Weights of a small GPT-style language model, trained from scratch on English Wikipedia: tied embeddings.
Each number is 128 + 32 x the weight over its row's rms, rounded and kept within 0 to 255. Layers, rows and columns count from 0. Numbers have three digits each. The size before them is the row's rms in percent of the matrix's.

# layer 3 attention key, 64x64, rms 0.183, rows 51-63, columns 0-63
107:137156136175101101114056116136098115163108099090118096104132118147127107134115103089137175165114088078120179165091097124146122103056110087097126150111187159115184172130033152121102142151103131
091:099088105137086134170139091112167091151080133106099162112149129144164131099185158135103111154136131087137136053109169146138020120107078166149113081163095116085106122092129079116131127168151150
087:110151095115092101090087143158132102141098158159148095074142105133186105153065112106174120180126136132124136115184127132181057089149081132115159127180154078168162101109147137193092152148103142
086:158163110102132133130150122125123073161165078072103175143138166149100116133165083161143116142127156179158126109113140112113059093129095189179089097154185120113178189125182139152084150114162147
097:143151175169162110148155160113154147096132150146132076190156130123177167136173134130034155212145127132120159126122168111142066129156119174102107173147067153147132111119119120072098128131160123
102:108102069105157116147106119123069146147090131172089165170102142133082154160081131137157151126117099084117117139138155090140173157147090163058109092075146122071117171081170077160101118086093139
150:099156098047141152131168142144123145086120102140141112078098119186186136112150122125076136112083118091121140184139171167130100183160140124162034163122072132116078095109121136132154110120146101
104:113071140131163180162161174155161109102091157205180109108094081124123073118154172128077121105119157137163154118159144112137131077103131107116134177196133100154153089156080083093137141111150155
093:111112120125118174127086087134169087136119111131150094121103124132123121104179124116129168106177164107119129113113124154151142157143125109156092113170105176206069082199043178162140121169133069
093:181178151150149123098108109140159081112119145128144098146121152102182193118152097162207117175083105131124155134098106143131120130101152075181095099110188114172182112146066156100150161155135157
097:133187077114120124186165141180138106145126155100098090132176174135129141099141161092111157194175110114116150135137072123097171126180103164084135168092141081133130140127056150104132120069121083
103:106133101057112132122117097119052106107125138097125128117112113103145135106168137133075117099165138146118174125069133112084093094193091147148050146109174183145081134097150154177158111095140181
094:073176138132157181115141078126168049162152144139152088128099091148137143072128126132122133101100110065090179165117136175118128175149136139171156153152132149124066116124154123164102111047144101